Each number is 128 + 32 x the weight over its row's rms, rounded and kept within 0 to 255. Layers, rows and columns count from 0. Numbers have three digits each. The size before them is the row's rms in percent of the matrix's.

# layer 4 MLP down (transposed), 768x192, rms 0.122, rows 49-56, columns 0-191
102:095130113159104150122119086130158123118104169126135072106152153112153109108076096199128161150124106135155183095135115158170164136136167087195164054138165164161151150124190073148179175139216153165162078213114129097069122158172180109095095118142173109116175127098114090161152116069081136168096102124092135111158127138161102129156164106139161106120135176126121115146140132056092130127127078138127146126130109148104105127106094185078100102146118128123189102149068195115106129111114147167104187120087079108141082115177095072101083081118116120130120144122162155118096177142133130098
088:114179114170172149153090132108105144122232129086172082113094138171119096185181122083108128091135138132129103127144139114146133053092161134102085112171112177118116121147161126141133098108123074207138115149055079120135137169181180139081128087110142124161129115064101140120106129141167075182134098147149154103113122191114113173137120155095140079140113159097156083127156064118041158148103189108167147097125134094119147137144139142108184142147127108142105162103111123152113149101149084149079155109158166186129121152205099187118142137163122141197155174157150073138134103105107119145
102:088078169068114146108141101135081119148146091124109146161170148132117158070119135092131138081111092146128201098143161123099085112126164094174121126168171088149145190170173079095103129135073129110150152171104161086104106136085137102176142135089117139120149087072112189115156137104161060143136132180158126160174148107142123165176121168155160166119113152092140066152097182117118090121193151148144074208104145067124149127155105078116130162169164110131076150149133141113135124087066141096112104128076160143114131158095149156093065104138070129125036138126141096107110094133096081121
109:124141101099151107053109062108142098172190062105157149088142108158133095078094144147151084133146124155158128138078101162140151146100215134160101081134097151127170155121117143121159132168166143154157075075123154114144115099093121135164206147109102144149080103137123128106082124198122090165154119076099136072138089208085112090156159114124108162164090098161120086095169154086047093132136117082141166108070183159130115073162128131086122130133112070157127164174085141116119137094132116147124153139178144140148183165134110174080111119146106153149106167141142089156167134089145146158
096:139136163148119176105142166146124150119158079125077085165082138135099132192117128144071113128137115142133119140135118097165112039128087091101095193105106127103099139135160173177101135154138155134174116172147192082167072105135116105150109138115160095141101118210149105123125123126066165124132129189078125127120163123151134120137114121102183161066094131131124113107169153129088125060101155195109117150095122089106115163171155191132089182169144073118150109185179137088152100160162131125084165183123113151185061162178080123164156150111113165157172160123148103161086157119145079098
109:183083071144133154145167138132150122155177125148137129120112102126137178138138088084183172124153124117173152110127133135166162133140121158095159080150128167161167079141099131164229160138099139094178090139150132139128087166118083194082131146101185120141175176087104121171150071101105179110137162073138116144153171091090152121121076124168125101152156188115140116126126184133118112141156116143187123075209091177125131141143148097137039092165148086111120116106117077070109184119136124157120104111145149117097122118093169093135128161097118150147167111104158088216139146145088108077
087:132152119106165148106115134108150143121066097180127136184138144105162124177175159132095078164109171111110148174187176096144141100144118114087121045157124108146119156176161134109082171112135123145130132093081177159090189129099102087193148120119089176130087103130124105097161079122105070126126124163171096114077137143106137158140135081164157129157118096116134190158150094128084154096064170149088124129169097111152098088133111122167136092092161174172126170135150171159143111163156128083121165088092105114113110117160132078151173139058183136150135097189107131120160041129094071069
104:087090096161100184104151076130116176154155118047109115136172139153106125110133071101131045143152108080144113141110118155068171073185122090255137133131140120140084125139116076101156188126097096169098134127141076125071133101138090124156144133145123114129128119132134115119108098143115103096133123139149114141169088118073086133069139157171174099170144148145140099151162087096103111136118141139155104074071172104157096141107142137103116164166172102134066112128148109106073130164099124053078148087096145149049167126081152156183178138137132124120175137093145121140157138130138170088
# layer 4 MLP up, 768x192, rms 0.12, rows 50-56, columns 0-191
096:193112134057152074137123118152165152218145174171116152094083156127136078115124144154104172150109087123078128140136141092107096144111171157144123137100122127115104113093152093169124100135151144172131141093135120105137103054076123109143151152075145088131094092109115099110143177134183161120216155147106136197103094167104127124155164147152123154118122127123124132080154137074082115102058116107125125118113141121124133167081109076092012122126156151134115139204156175146148087142103173096154060129133078101096155157132134086089137090155126169033149109104099154132151118147138116103
105:104155117140127127158176098109109114146135143036140149094204114098105141187132134124126094135133157135162155182204134196073134184130145147130119129120103192124123133110095116131071194149173144113120142183135141118133165088116060128106109112112087150169129101117120123117180125108092116094110114103109110128093123096109101103174100173125137132112127148178200147151070107117170154059126153156109184115148091109159137087172135134153069126107101195131147152152154127138099095099103117101125049143236126127110131122174132106119052146128165116172110105060101116112130110066138097167
123:125147118109154121109096097082102122116096193094138125113101109136123165072042162133160131096097132107086166157058134147089173132110172080130129145109106151089111110179110125174125104145154124137125168130146211124177185150172064060123116143163123116081116137121160140096060162127145114147123115130187171102133124125071191126119088178129102172098120146179111134078159122088098168131162108106176170164179125143159075129129124105181113086167137159153175111111071118105106128133090096134121135166152124122115157193158121134144146102145147186101082182135085136134083184054134090154
101:130103178124140137137156089100184058156116131193157106121166101130157153119101138142076122082163136163054123146090142127106123118102140131156195152123138106157155148110092053099144160075135118153139162121130108144130157152159091108054154168121169146120125104183131109148172172172172101164111137088147133125203143154111089093157119120123125181108167107106123163128164093104146143108108091107104085027150147140098104124094174098148132121098141101086147074149073113172125132162094146123139110149081087089155111150135102072143153113140075151174180113081091126176154110129167020153
106:081097104130133120136121127122171115181216066078113098154160148086120121155047113144097131130075133100153181171091133127161139142106125156095128124195108110080152143144135114156096162102173139127124150113132121113127160133099056148127107157094108175099095146114100135131042166114124142145118130096132112106139088118169147058119170164181144154178085125126147155111106166176152123156128149179084164053073128156151115092110093119138040078104173130107105068106072122177097110031121164115159149155125115150128110107109174129117125139140112131182089073149155124172150171117142148140
103:113100094115091081142134104151154131135187178109109103095102123152158218091125108122152167088169073147122100107097126141124128108169147180136157100136155123153151107153091162133111111165103115129112162154142117055070097162128150118107143121186129093137119156082148138113120146132197153147131081121123082167113118114115088100085130168113131069070173138200086088056107189144176097124125122148146118110122142122132163159120105132172110156189103090063066122161125132126050162192107135170086137124123113108122142155080155140152114102053081185152162099145101100126092130180118081188
100:167074103176172134044081153061106098167154150130175125130136193143174101161109094100192183190134105106118097117143118143089092081129110094096127086107154121110133131157125105100109111155128164121150139163126167160106143098132102172148150113113114055126163126090050157183177089226127146113109139098207154101111082105136134108132092143142125154150164159125104155156129091114084154165130141165079170097056147170116119132120150164148125107195079159086140165105111151151155156146066133079128173142139092085081105128079142111116100085162126134143089162127153118115140101102138148135